config.toml
d_mlp = 448
rope_base = 10000.0
attn_scale = 0.125
parallel_block = false
z_loss = 1e-05
Each number is 50 + 12 x the weight over its row's rms, rounded and kept within 0 to 99. Layers, rows and columns count from 0. The size before them is the row's rms in percent of the matrix's.

# down: layer 7 MLP down (transposed), 448x160, rms 0.0883, rows 266-320, columns 0-39
# gate: layer 7 MLP gate, 448x160, rms 0.135, rows 267-320, columns 0-39
# up: layer 7 MLP up, 448x160, rms 0.137, rows 267-320, columns 0-39
down266 103:49 47 47 80 47 66 48 43 37 52 64 49 56 47 45 59 60 62 37 60 24 57 56 54 70 52 49 25 65 47 55 46 38 70 38 29 37 43 42 52
gate267 099:42 62 41 52 44 52 46 52 50 46 51 34 48 48 47 50 43 49 45 47 49 38 40 67 41 42 36 55 50 65 32 42 47 59 38 29 65 59 41 39
up267 100:52 44 58 09 57 39 42 52 40 48 67 43 47 54 48 48 60 71 69 65 42 56 59 53 64 61 51 54 35 47 35 74 41 43 31 47 45 52 65 50
down267 102:47 63 59 38 39 58 55 78 27 39 53 67 33 71 50 60 51 51 57 44 39 47 54 25 60 42 63 49 52 43 34 59 54 48 54 45 58 38 35 60
gate268 099:51 65 51 38 70 62 38 45 40 58 34 67 45 56 67 42 60 42 45 40 53 62 44 40 55 44 74 54 39 53 48 31 58 56 32 46 29 45 65 43
up268 098:52 52 56 21 35 53 61 54 36 48 56 58 48 57 55 54 75 60 46 66 43 46 57 72 29 61 30 49 64 56 59 57 37 71 58 54 66 33 71 50
down268 096:65 30 59 38 61 38 49 56 68 40 50 44 49 58 72 61 52 57 53 60 42 54 51 76 57 42 64 54 34 61 40 37 36 24 42 55 60 49 46 37
gate269 101:33 62 74 22 61 44 70 68 67 50 53 29 67 62 55 44 42 24 52 38 42 50 50 35 46 73 42 71 58 57 62 63 52 47 54 64 51 66 56 59
up269 096:53 41 53 61 45 69 38 70 61 57 59 53 44 56 50 56 44 33 69 72 46 50 57 36 46 39 46 58 49 64 31 49 31 56 31 48 55 43 58 46
down269 098:42 52 44 41 44 65 62 47 63 43 59 70 64 40 40 79 57 53 44 56 51 46 41 53 61 54 55 71 62 48 44 45 53 30 55 53 54 45 41 37
gate270 098:56 82 41 57 28 53 40 54 35 39 41 47 51 44 45 76 65 34 46 50 34 57 55 43 59 48 27 19 57 52 57 40 51 62 20 44 53 54 44 40
up270 098:38 48 49 87 40 43 77 46 72 62 56 55 61 40 30 57 48 53 45 54 43 42 42 50 69 44 31 47 61 46 45 44 34 45 51 74 62 45 49 42
down270 101:58 22 61 39 48 32 46 31 75 51 55 27 15 42 54 64 59 58 37 39 52 54 63 43 57 52 69 61 58 51 53 34 56 62 37 61 57 26 48 51
gate271 099:71 52 52 59 58 48 55 52 46 62 66 43 70 33 66 54 36 40 53 44 61 62 43 31 41 55 59 59 58 57 60 36 33 31 52 59 54 60 21 42
up271 099:47 49 54 47 57 72 50 42 58 62 50 39 31 60 69 53 37 23 46 57 43 53 44 76 42 55 41 55 54 31 26 47 65 51 65 45 44 31 48 73
down271 099:64 50 23 43 42 46 48 42 51 50 47 44 62 34 61 56 61 31 70 56 51 48 58 58 52 63 39 40 64 36 46 36 35 31 49 47 36 48 64 59
gate272 103:43 54 25 43 48 38 32 54 51 38 43 65 64 55 41 54 77 22 76 61 46 43 60 54 66 37 69 57 53 57 60 42 50 41 55 65 51 48 63 68
up272 100:38 47 61 46 41 52 44 44 40 59 50 25 35 38 45 43 40 66 44 58 50 84 58 42 42 55 27 62 33 50 46 47 44 70 35 40 62 73 53 50
down272 101:56 37 72 43 43 52 50 80 48 49 32 37 62 67 41 38 59 47 40 53 60 66 49 38 37 53 61 51 22 63 45 35 70 40 58 61 47 54 67 56
gate273 099:41 66 53 77 61 70 70 46 37 40 37 42 57 41 55 28 48 48 52 36 31 88 59 65 49 45 57 53 60 59 56 71 44 42 51 49 43 50 42 48
up273 100:50 51 45 62 45 60 58 59 58 54 50 30 81 63 43 77 55 56 42 58 58 67 60 40 51 56 42 50 68 51 49 53 58 45 55 52 56 58 50 64
down273 102:46 46 45 42 67 63 72 33 51 74 49 27 54 48 47 57 45 47 62 54 45 59 66 66 50 37 50 70 23 49 53 54 55 49 42 49 44 54 38 55
gate274 098:42 44 26 81 46 51 51 70 52 37 50 46 46 34 56 41 46 55 58 53 66 55 74 24 58 57 46 48 44 45 54 67 53 63 47 61 42 48 40 55
up274 098:50 55 61 63 50 50 49 44 28 55 54 47 52 46 43 46 48 51 39 44 55 50 41 55 54 45 66 54 65 58 73 27 35 61 51 39 44 54 61 58
down274 095:49 40 57 65 57 49 42 39 35 57 35 69 66 41 41 47 58 48 48 31 40 53 43 28 68 51 29 60 61 55 19 37 54 58 54 38 46 47 45 58
gate275 104:46 48 62 49 57 35 45 50 35 45 58 57 42 38 63 48 39 59 44 48 57 46 61 52 40 54 48 53 32 37 39 53 59 54 56 37 27 54 37 40
up275 104:50 65 17 63 37 50 37 72 67 24 35 43 55 52 35 36 43 69 63 59 46 26 56 54 57 66 55 44 54 29 57 62 58 40 56 49 39 46 52 47
down275 103:45 45 46 46 53 52 48 61 60 46 56 74 43 63 48 55 61 39 25 27 35 60 53 79 53 53 53 51 53 52 40 56 63 67 36 61 62 49 42 47
gate276 096:45 55 54 46 53 47 44 67 38 44 52 49 65 44 34 64 56 53 41 44 46 72 66 62 68 57 40 46 47 45 58 48 65 49 40 41 43 65 57 43
up276 090:60 44 58 41 54 45 45 50 46 58 69 28 60 72 73 41 43 40 47 41 49 73 38 47 45 52 38 64 55 58 65 69 54 44 45 35 42 43 35 47
down276 102:49 54 49 40 64 59 43 81 42 58 37 41 47 45 53 51 43 48 56 55 62 40 43 27 51 68 55 42 48 43 58 26 36 41 54 53 35 69 48 51
gate277 099:35 51 48 54 57 63 58 76 40 53 59 11 37 49 55 30 52 54 23 74 46 55 50 55 45 43 57 47 64 54 59 50 72 62 52 41 41 41 35 57
up277 101:33 62 55 47 43 38 55 35 72 49 37 42 50 26 52 41 35 34 40 55 32 58 40 34 38 51 40 49 40 70 60 50 31 69 40 46 40 39 45 27
down277 099:47 42 64 67 39 51 43 43 77 46 55 45 44 44 52 47 42 32 40 64 15 41 32 65 49 61 40 55 40 60 48 32 51 73 49 69 55 47 67 42
gate278 097:53 38 61 52 68 72 44 59 49 48 40 60 40 48 50 49 70 62 53 60 47 35 58 72 38 33 66 32 34 55 63 57 60 34 56 63 28 38 38 37
up278 099:47 52 47 61 68 47 49 48 64 63 47 47 58 55 55 66 63 33 51 67 58 48 67 56 36 47 60 67 44 69 64 45 30 41 69 76 43 43 39 43
down278 092:55 39 83 51 50 72 56 61 57 68 43 46 40 64 48 40 42 31 47 48 66 32 48 65 66 51 55 52 37 71 47 54 56 33 42 45 61 55 48 44
gate279 102:55 52 50 48 58 46 30 27 45 51 50 61 41 67 33 57 45 43 49 42 47 43 60 39 50 72 29 43 62 45 58 50 65 53 60 48 40 64 47 44
up279 101:35 46 47 43 45 63 35 54 30 41 25 68 48 64 55 60 69 45 58 58 45 36 61 56 52 27 45 53 62 49 61 47 40 48 46 41 33 73 56 50
down279 107:48 53 55 40 63 57 44 54 22 59 52 46 60 49 45 45 51 45 37 36 21 81 52 68 52 69 52 39 40 31 48 42 14 49 48 48 60 61 40 47
gate280 101:49 58 64 38 48 33 50 62 51 30 46 51 48 52 39 61 55 49 54 45 54 58 49 50 38 54 42 37 62 74 40 62 60 62 53 65 62 51 62 50
up280 094:45 56 65 30 78 36 47 32 63 47 55 76 78 37 16 55 52 46 36 55 46 54 64 37 52 43 61 74 53 62 50 56 39 64 65 43 64 39 50 41
down280 095:54 60 39 25 60 43 44 36 41 46 63 13 63 52 39 54 40 66 35 61 43 44 42 78 55 54 46 47 44 43 57 38 62 44 39 35 60 50 49 55
gate281 113:64 39 53 40 71 41 55 63 55 62 48 39 40 29 46 53 53 47 56 38 64 39 36 25 38 50 68 52 56 45 56 45 27 58 60 50 27 57 68 58
up281 112:53 77 47 57 43 63 57 69 48 60 60 46 44 62 44 45 47 69 41 60 42 47 69 65 57 27 34 59 55 65 59 50 47 49 47 36 52 50 48 49
down281 110:51 42 49 56 54 38 53 78 60 56 49 44 54 50 38 51 40 80 69 54 46 56 57 34 52 75 81 35 45 44 65 48 38 62 73 52 51 50 47 45
gate282 098:48 50 50 74 63 55 43 45 39 35 44 42 48 43 43 40 58 54 40 41 61 63 47 40 64 49 45 37 70 39 31 61 75 43 53 43 51 43 55 44
up282 099:29 45 54 74 67 61 53 34 72 61 66 61 38 50 35 79 41 50 47 43 46 53 77 60 32 60 53 44 73 52 50 43 29 39 45 49 45 43 50 48
down282 103:59 83 45 52 41 39 50 53 49 50 54 71 68 56 62 60 59 39 64 62 44 50 41 55 46 30 63 40 48 59 63 68 52 29 38 36 53 57 44 36
gate283 102:30 40 54 42 54 57 51 61 43 42 51 64 50 35 45 46 63 46 61 42 74 47 52 49 52 59 65 61 55 52 50 37 55 52 53 38 39 63 35 32
up283 106:50 48 54 44 47 34 40 46 36 46 47 59 49 39 33 53 42 55 36 46 37 44 63 52 56 21 23 43 33 46 59 50 39 50 43 28 36 56 39 47
down283 105:51 46 58 59 46 62 25 41 46 37 65 41 44 39 32 50 40 34 36 38 43 42 63 55 58 48 66 43 57 66 56 49 46 49 42 51 41 64 71 46
gate284 097:63 52 71 42 47 80 65 49 36 59 64 63 54 40 54 49 45 51 51 44 36 20 52 57 49 50 55 41 40 57 64 51 44 54 77 31 42 48 43 57
up284 098:53 35 69 53 55 38 48 54 41 52 42 38 25 45 54 43 63 32 47 57 32 76 70 66 64 47 31 49 72 50 48 55 54 71 75 76 61 40 51 46
down284 099:31 33 57 46 45 29 60 54 37 58 53 57 58 59 34 57 33 38 44 32 50 37 45 51 47 40 29 55 74 52 36 70 43 49 67 67 40 50 56 53
gate285 094:65 51 62 51 50 63 52 42 60 26 54 37 52 44 61 37 73 35 43 53 62 62 52 45 58 29 56 37 38 67 65 41 29 57 60 56 42 59 51 49
up285 100:71 29 45 63 61 45 31 24 58 46 54 56 56 39 40 42 41 70 77 69 50 61 59 56 73 34 51 58 45 67 59 51 34 50 66 41 34 77 68 41
down285 096:25 43 40 68 53 21 65 69 25 74 56 51 40 45 50 41 52 55 39 24 46 42 49 54 61 48 50 57 58 31 35 48 50 51 50 52 51 25 34 66
gate286 099:29 35 67 60 52 57 42 48 45 54 38 55 62 53 56 50 31 44 45 60 60 41 61 47 22 44 61 47 53 26 63 56 43 51 47 49 35 42 41 50
up286 102:51 50 40 47 54 40 48 51 52 51 62 29 54 49 61 67 60 53 65 41 29 49 20 56 42 60 36 53 60 56 67 45 46 56 45 53 41 43 43 47
down286 101:54 68 43 46 63 28 66 59 39 60 47 59 62 34 36 56 51 62 47 44 34 53 38 38 59 52 54 38 63 55 33 82 28 37 38 60 48 59 71 55
gate287 101:39 78 55 39 37 50 30 27 55 46 42 58 38 41 38 66 59 35 29 50 47 42 69 56 56 66 67 69 58 47 43 70 55 69 67 76 53 64 23 42
up287 097:65 41 41 72 36 33 54 61 57 58 65 54 56 75 25 42 52 51 43 56 72 43 59 78 43 52 63 81 39 61 37 58 39 42 63 27 54 52 60 37
down287 103:44 71 47 60 56 39 60 55 44 57 49 58 58 45 66 39 59 74 40 50 57 36 38 28 65 42 66 57 36 32 27 44 48 57 62 71 34 62 34 51
gate288 098:54 59 54 55 51 48 50 52 46 49 46 22 51 61 54 52 49 44 49 51 69 38 36 50 79 71 71 56 44 58 46 40 57 39 68 56 63 33 46 51
up288 096:41 42 26 76 57 48 48 50 56 40 35 38 46 55 59 48 34 56 54 59 24 50 58 41 19 65 46 53 45 50 52 51 35 45 27 44 48 60 54 44
down288 101:36 59 60 48 65 43 46 61 40 54 62 33 29 62 39 33 60 56 44 48 38 40 58 44 51 81 42 50 79 44 46 58 60 59 53 22 50 61 51 43
gate289 102:50 54 46 57 48 82 36 44 53 48 62 30 47 32 52 53 72 57 59 44 41 53 42 56 43 56 47 44 46 54 39 52 26 77 60 59 41 54 55 50
up289 103:49 42 47 47 34 42 65 52 51 52 48 61 47 43 29 35 62 62 35 50 58 54 57 62 47 44 68 54 51 72 40 67 26 68 47 52 47 29 61 56
down289 099:47 54 41 72 47 63 50 54 42 51 52 52 50 53 42 50 38 32 34 20 48 38 47 43 56 31 41 45 66 49 48 45 52 67 57 40 39 44 44 42
gate290 102:71 58 78 63 40 56 35 56 51 50 48 35 47 65 35 66 40 49 46 25 25 46 47 35 44 44 49 72 57 50 48 40 43 61 47 53 45 64 37 66
up290 102:44 39 53 47 46 52 46 74 39 60 51 67 55 73 38 56 61 34 23 63 63 24 59 37 38 34 46 37 44 33 56 50 45 51 44 49 37 44 43 41
down290 106:38 42 52 48 44 66 64 53 60 71 55 71 66 55 69 57 46 51 53 69 57 53 63 37 29 30 83 52 56 61 38 32 65 45 45 49 39 40 48 55
gate291 099:46 38 47 47 63 62 59 55 63 46 50 35 54 44 52 51 53 39 35 59 39 67 68 29 37 31 49 42 39 54 39 56 45 68 54 47 57 53 41 58
up291 101:58 33 69 40 31 67 30 37 52 59 56 55 55 40 57 65 43 47 46 81 50 43 64 56 45 44 29 52 56 55 58 43 33 59 73 49 44 50 70 44
down291 104:29 50 44 46 37 48 49 47 49 56 64 58 47 71 60 56 62 65 51 45 42 50 29 17 51 44 59 39 50 21 47 45 41 39 66 43 76 51 30 69
gate292 101:67 55 36 35 42 40 45 76 67 42 46 69 40 33 24 48 35 53 68 59 64 43 61 47 52 44 38 57 55 39 53 31 32 27 61 50 40 61 56 58
up292 100:23 64 37 37 34 78 60 43 70 50 43 39 46 43 43 67 57 47 52 52 29 37 43 42 64 43 45 46 71 53 48 60 53 62 64 60 62 49 44 50
down292 102:47 34 55 43 26 63 49 30 43 38 62 54 56 71 50 71 62 49 51 53 45 46 58 60 40 48 61 43 40 62 40 50 58 51 25 45 66 55 28 46
gate293 098:72 60 38 74 40 47 67 55 37 44 50 47 44 60 41 51 43 36 66 61 62 39 55 37 44 29 33 45 55 55 53 55 47 31 45 37 49 37 46 79
up293 098:67 38 55 57 43 34 60 39 56 41 82 54 52 44 48 49 32 41 51 53 50 40 42 59 40 70 68 56 47 56 38 32 63 52 62 47 51 52 40 30
down293 099:79 74 75 54 40 66 76 53 55 52 39 42 73 67 49 41 50 44 54 57 72 39 43 49 57 39 55 54 59 41 60 46 50 58 60 71 49 52 66 56
gate294 096:49 49 50 51 40 69 65 61 64 45 25 59 71 55 54 36 60 47 50 58 49 56 38 52 26 64 55 59 46 50 54 66 57 36 47 77 68 35 42 41
up294 091:36 41 43 60 49 65 34 71 38 41 59 71 54 44 54 37 38 34 69 21 54 50 34 45 55 67 57 24 43 53 32 52 56 60 42 52 69 67 25 77
down294 092:54 55 55 48 34 60 41 62 55 58 59 32 42 57 66 34 35 41 49 37 49 58 73 68 44 19 65 41 74 68 77 50 39 54 57 54 61 47 42 24
gate295 103:43 33 58 55 58 46 40 69 56 41 35 38 49 66 46 31 44 46 52 50 33 64 49 28 73 63 35 43 60 69 61 38 58 66 41 34 39 63 57 52
up295 102:49 51 47 57 59 58 36 39 41 45 67 43 41 33 47 50 60 63 54 36 51 61 54 45 36 26 50 39 62 44 74 58 42 47 74 57 75 55 61 70
down295 099:31 31 60 43 37 57 50 47 63 47 50 60 56 39 51 38 53 43 60 42 68 47 44 61 42 40 52 35 46 42 67 51 28 48 49 65 28 52 45 41
gate296 101:57 45 58 56 66 65 54 35 45 38 29 58 15 33 44 34 53 48 47 48 41 38 49 49 45 44 51 62 53 65 40 64 44 60 57 51 64 58 51 59
up296 105:44 58 57 40 59 78 43 43 42 41 64 54 46 52 39 49 36 48 40 61 67 53 39 47 69 21 30 63 48 62 45 47 39 52 38 57 55 37 60 44
down296 107:33 51 34 54 63 62 34 62 52 45 56 62 28 72 97 34 12 44 54 64 24 33 34 49 67 44 46 60 48 42 57 78 59 54 50 59 70 49 59 44
gate297 100:60 25 50 33 36 53 60 39 62 37 37 40 89 46 50 38 34 53 80 36 54 33 55 47 51 45 69 37 57 53 66 45 52 52 49 62 59 47 50 46
up297 096:57 46 43 30 73 57 42 31 38 50 63 57 47 43 58 60 47 54 41 47 45 67 51 40 57 48 54 50 49 51 48 42 59 40 44 37 34 54 57 69
down297 095:51 34 39 73 56 47 35 47 54 73 43 33 29 47 41 34 58 52 47 40 54 79 66 57 53 60 28 55 59 59 36 75 54 66 55 51 48 50 46 52
gate298 106:42 37 51 64 46 57 55 55 41 50 43 53 40 65 50 49 35 33 50 43 55 61 73 48 54 30 38 44 50 45 26 58 47 57 81 63 38 55 38 57
up298 108:32 58 47 52 40 48 54 46 59 66 67 50 72 51 48 60 50 55 44 52 41 60 32 37 52 27 46 52 41 34 58 64 40 38 52 47 37 41 71 47
down298 106:43 49 39 66 56 83 69 56 68 49 49 42 42 43 45 35 39 45 54 63 67 59 43 44 42 50 39 50 59 53 39 26 57 27 56 50 55 49 55 34
gate299 104:42 51 38 36 53 44 32 56 44 42 37 65 49 55 45 48 66 58 57 42 55 77 33 60 47 48 69 59 45 49 46 48 50 61 68 62 53 43 41 73
up299 105:50 30 60 55 53 23 52 52 51 62 38 40 62 20 47 48 68 45 60 47 45 51 38 48 76 54 55 47 25 43 39 40 60 67 49 48 56 37 44 61
down299 105:64 20 45 69 44 29 53 40 59 49 40 43 43 26 27 51 77 53 37 42 44 38 40 81 43 41 59 43 45 56 55 47 67 46 47 48 38 38 54 37
gate300 102:48 57 55 45 48 76 61 42 64 44 51 71 44 54 30 46 52 42 71 44 35 27 48 57 48 45 52 44 45 52 52 52 64 33 40 46 44 50 36 50
up300 098:46 43 58 50 30 46 40 32 63 52 48 45 54 45 61 52 59 49 43 49 50 12 47 43 53 79 53 25 60 52 88 32 22 55 40 36 40 47 39 38
down300 099:41 43 54 45 65 40 42 53 56 58 34 47 23 62 39 52 52 59 52 59 49 48 60 74 52 57 61 58 37 39 59 39 44 64 35 81 66 50 73 39
gate301 103:58 58 54 44 54 59 50 64 44 63 56 52 35 77 61 60 45 56 66 86 55 50 48 46 73 52 47 57 50 61 53 41 30 31 54 61 63 51 69 53
up301 104:56 74 40 45 41 35 56 55 37 76 62 47 35 45 62 56 43 51 54 41 41 60 56 57 64 37 48 55 38 55 56 63 52 62 52 33 39 41 23 39
down301 105:33 43 52 58 65 59 49 64 41 50 46 60 65 34 44 55 49 25 39 77 52 67 56 64 48 51 51 27 39 77 67 62 41 63 59 20 57 45 65 60
gate302 099:57 49 44 50 58 41 71 63 51 62 63 35 85 53 54 44 31 59 49 35 44 50 55 46 38 60 43 60 52 51 36 56 55 70 70 66 61 56 63 69
up302 099:41 44 53 71 44 37 54 44 40 53 67 45 48 43 69 50 45 38 54 65 63 65 33 37 56 47 51 56 37 49 31 58 50 48 45 56 38 33 38 51
down302 097:60 55 33 39 48 41 51 45 39 60 54 55 42 40 54 41 51 50 34 43 43 53 83 32 71 59 50 38 54 53 29 31 51 46 40 24 39 57 58 51
gate303 103:72 51 59 42 63 58 49 55 48 50 42 54 46 70 39 56 39 62 38 53 40 62 45 48 34 47 73 30 45 47 45 52 52 51 51 71 33 73 64 59
up303 099:45 41 26 53 45 41 48 74 50 54 30 53 55 27 45 64 46 46 45 58 37 26 53 53 75 40 65 67 47 49 67 60 23 70 49 49 44 59 35 66
down303 102:43 41 62 51 39 38 57 52 41 69 52 49 38 58 60 51 56 64 39 36 56 50 59 51 47 67 32 51 46 68 81 52 51 62 57 70 49 51 49 78
gate304 099:63 43 44 16 44 58 51 76 29 36 42 71 42 49 62 35 53 70 40 66 66 46 58 51 43 48 58 37 52 69 59 38 49 41 45 51 38 56 46 56
up304 097:51 89 51 68 47 47 67 44 63 61 42 57 50 59 54 57 30 38 46 53 62 33 47 42 39 30 39 55 50 65 53 30 60 37 50 66 52 38 65 57
down304 098:61 40 60 34 41 45 61 31 47 45 40 52 68 58 71 53 66 45 60 59 34 61 50 40 49 45 43 55 78 73 47 34 33 48 38 36 60 54 50 25
gate305 102:36 62 49 45 29 67 62 52 47 38 31 51 51 34 49 61 46 71 40 53 64 43 66 44 64 43 26 45 49 68 64 51 55 41 36 56 48 56 60 27
up305 100:60 48 36 56 64 58 59 48 45 39 61 58 29 52 41 34 47 38 46 38 40 78 32 56 66 51 47 53 56 53 47 55 39 46 58 63 31 58 74 34
down305 101:68 40 46 45 38 43 22 44 62 61 46 61 36 55 49 31 42 29 43 39 44 42 64 77 54 40 58 56 61 46 40 49 47 49 49 57 59 62 62 52
gate306 101:48 34 52 56 36 50 57 58 50 48 53 50 29 56 63 44 50 54 71 57 48 51 40 43 54 39 42 51 65 44 55 51 43 44 69 40 40 20 53 58
up306 105:63 44 34 48 35 58 46 45 59 52 60 47 51 48 38 55 49 57 55 52 43 87 59 64 63 57 57 60 43 60 37 29 61 70 33 66 54 53 41 56
down306 103:66 59 55 56 45 40 53 58 46 48 53 66 63 47 60 73 59 51 74 50 61 36 36 65 35 54 24 41 56 33 56 45 61 31 45 42 58 51 45 54
gate307 101:69 45 47 39 34 57 64 61 62 37 68 49 39 61 28 56 59 40 64 52 61 73 62 40 46 45 54 69 62 40 49 38 46 22 59 59 38 59 51 48
up307 099:52 44 69 50 68 37 54 72 41 63 67 53 54 42 79 68 68 44 51 38 31 27 53 62 53 63 63 68 48 58 39 53 45 35 55 47 65 35 53 53
down307 104:48 34 46 32 54 35 73 60 52 27 56 55 58 35 38 56 31 50 37 66 58 57 38 16 72 55 47 69 49 57 38 61 38 46 69 44 50 61 49 58
gate308 104:29 46 66 36 40 51 56 51 39 41 44 48 46 40 68 51 48 72 70 80 48 48 51 71 63 51 43 63 44 50 51 43 61 59 73 61 41 68 59 62
up308 107:49 39 33 23 59 35 47 64 62 45 50 55 54 35 59 66 30 46 50 62 52 31 38 49 37 66 54 45 45 54 71 41 50 28 58 42 44 61 48 63
down308 101:39 29 75 38 44 33 45 48 56 42 47 57 51 66 68 51 48 65 47 51 43 50 49 58 52 44 38 41 61 54 60 42 54 64 25 27 59 31 67 42
gate309 104:46 42 40 60 50 54 48 43 30 48 26 51 58 62 51 57 43 47 49 55 51 41 45 69 46 41 40 35 46 38 50 49 35 46 61 48 76 29 42 40
up309 097:30 35 44 47 39 37 76 61 58 60 53 44 23 64 28 55 64 85 51 50 56 41 50 44 64 59 57 41 42 57 49 73 52 38 56 40 51 23 49 58
down309 102:44 42 33 78 66 38 54 44 32 54 31 70 26 41 70 47 45 50 50 56 60 45 51 66 36 39 60 69 37 48 56 60 47 52 57 57 58 68 54 71
gate310 106:58 42 42 63 29 54 58 45 50 38 56 53 43 32 51 58 44 38 44 45 61 51 65 44 55 43 38 59 53 46 44 59 81 54 58 58 37 37 42 63
up310 103:54 33 42 72 50 47 65 27 56 65 57 52 47 57 32 43 60 72 50 47 70 55 72 50 67 33 60 52 36 55 55 40 46 50 40 36 33 39 55 47
down310 101:41 51 55 26 47 66 71 51 66 47 49 61 63 38 59 61 44 56 49 53 57 56 57 67 39 37 49 39 68 55 69 35 56 58 56 35 53 61 31 51
gate311 107:41 39 52 48 64 50 57 50 63 31 57 46 50 55 35 53 56 49 63 49 47 45 57 34 43 54 29 45 48 70 39 56 28 38 49 28 47 49 84 35
up311 100:57 30 38 51 43 48 85 36 35 34 47 74 44 46 51 59 49 56 54 49 55 47 48 44 38 57 69 53 66 36 51 58 35 51 63 41 52 71 62 57
down311 098:47 42 44 38 53 59 33 47 73 53 41 60 48 54 47 39 31 42 36 56 46 53 55 35 49 32 56 57 25 57 46 45 55 53 40 40 43 67 44 50
gate312 101:38 58 46 68 63 50 20 22 45 48 27 42 49 36 29 29 57 43 45 59 48 37 69 47 69 36 53 55 42 31 56 40 58 56 54 69 61 59 58 65
up312 102:56 61 55 58 47 53 41 38 57 48 30 37 55 44 28 53 32 72 53 66 56 36 50 46 38 46 58 66 26 58 40 58 43 52 49 69 73 63 62 57
down312 102:36 51 45 48 46 41 47 40 56 78 49 83 53 62 57 44 46 39 55 61 40 50 48 58 49 21 45 40 62 60 39 47 57 30 67 55 54 40 40 38
gate313 096:44 54 42 56 45 45 43 64 43 53 53 53 38 29 53 29 41 71 46 69 61 38 58 35 57 42 52 65 45 28 58 49 56 54 62 53 66 39 58 49
up313 103:37 51 34 49 57 33 53 58 39 38 57 68 48 47 52 43 41 49 36 70 53 53 44 52 59 49 28 53 18 46 34 55 76 60 61 45 40 40 70 59
down313 097:46 52 48 51 49 26 44 28 31 48 32 41 67 58 60 45 39 30 48 47 50 54 42 47 44 70 45 68 39 54 43 52 49 43 39 42 34 55 59 56
gate314 098:59 46 39 63 51 45 29 23 64 53 52 71 39 47 33 48 50 46 35 53 54 53 61 45 60 66 53 41 38 64 68 53 34 29 32 48 62 33 58 32
up314 099:37 49 51 62 28 39 44 63 77 40 62 34 30 53 30 42 49 39 27 44 51 51 60 77 53 36 54 56 56 70 39 60 52 44 69 57 39 43 42 54
down314 103:71 40 48 51 59 44 38 60 62 23 41 54 46 42 49 34 53 40 46 37 53 63 58 42 65 57 58 65 53 47 33 55 62 32 61 70 39 81 43 56
gate315 100:41 62 66 54 69 43 59 32 41 29 34 52 67 55 50 29 56 84 57 45 70 50 58 73 59 47 48 66 39 76 38 28 62 61 54 43 46 47 45 55
up315 104:58 45 29 57 45 39 37 34 63 37 44 48 42 54 45 32 62 57 26 66 31 63 37 59 59 47 42 48 59 52 52 44 51 50 54 61 28 51 55 40
down315 102:57 47 51 64 36 36 72 60 51 58 60 43 42 42 42 33 42 85 49 52 53 53 58 44 41 72 84 53 77 45 45 50 22 34 55 50 65 64 55 39
gate316 102:42 55 21 52 66 25 43 63 57 61 56 53 31 36 49 49 64 63 37 59 45 45 42 47 49 31 42 52 54 37 61 40 40 42 76 43 62 55 35 60
up316 105:60 46 34 54 58 44 64 61 39 52 66 48 20 19 48 34 56 59 56 58 56 37 56 47 66 62 78 42 29 44 71 55 58 71 56 46 42 64 36 40
down316 101:43 41 49 23 46 46 59 57 44 50 56 42 23 47 48 57 62 53 45 77 54 62 50 51 57 56 56 30 45 45 51 61 52 46 49 55 53 65 38 46
gate317 101:51 49 47 75 52 43 47 52 49 46 90 68 44 44 54 49 70 44 41 55 47 34 61 31 53 43 33 43 48 64 40 53 51 62 47 65 32 43 69 58
up317 095:33 51 44 53 64 48 51 33 30 31 66 57 49 59 44 45 24 42 60 44 57 55 41 28 49 46 25 38 42 35 68 35 43 58 37 62 57 63 56 51
down317 101:74 26 32 55 50 55 53 53 27 48 43 56 42 50 59 44 68 46 54 59 65 55 68 61 28 50 38 53 58 58 52 39 31 54 65 58 47 40 26 41
gate318 107:45 45 42 44 38 41 46 34 30 56 51 63 59 49 44 42 39 54 56 72 33 51 66 46 12 42 49 32 58 76 57 29 40 27 62 45 59 48 40 36
up318 100:45 57 56 48 53 30 64 61 58 41 44 31 60 51 65 36 46 49 31 57 61 58 44 50 60 73 63 42 42 23 72 34 65 59 33 49 38 50 44 56
down318 092:36 47 56 89 57 56 55 61 66 52 50 43 39 49 62 59 44 46 41 49 42 58 60 58 70 60 41 46 63 55 39 52 42 60 49 43 54 40 51 43
gate319 103:53 36 56 45 73 76 54 54 43 53 47 37 37 47 44 39 54 53 44 72 38 68 40 56 58 47 65 52 60 77 64 41 41 63 62 38 64 56 42 60
up319 105:62 39 32 43 60 36 36 54 49 52 50 59 40 54 55 47 36 32 24 36 40 52 31 46 61 43 39 49 47 48 65 58 43 43 55 49 58 36 41 55
down319 102:34 64 27 48 46 61 35 48 46 17 69 44 44 61 52 33 39 34 50 25 58 37 40 60 59 40 49 58 53 66 67 50 45 51 47 44 53 48 55 50
gate320 101:50 39 46 49 29 54 53 41 64 29 63 51 42 41 45 42 37 52 22 29 50 55 43 78 47 47 44 61 43 75 36 64 52 50 49 81 44 40 50 42
up320 100:41 43 46 44 51 47 44 39 44 46 64 70 60 48 64 62 34 45 57 57 41 50 65 11 42 37 37 68 30 41 45 52 52 61 47 38 42 48 29 42
down320 096:60 57 35 44 39 53 50 57 52 69 55 43 51 49 45 53 60 49 52 58 48 47 42 10 47 64 41 51 65 70 55 76 63 43 54 42 66 56 66 55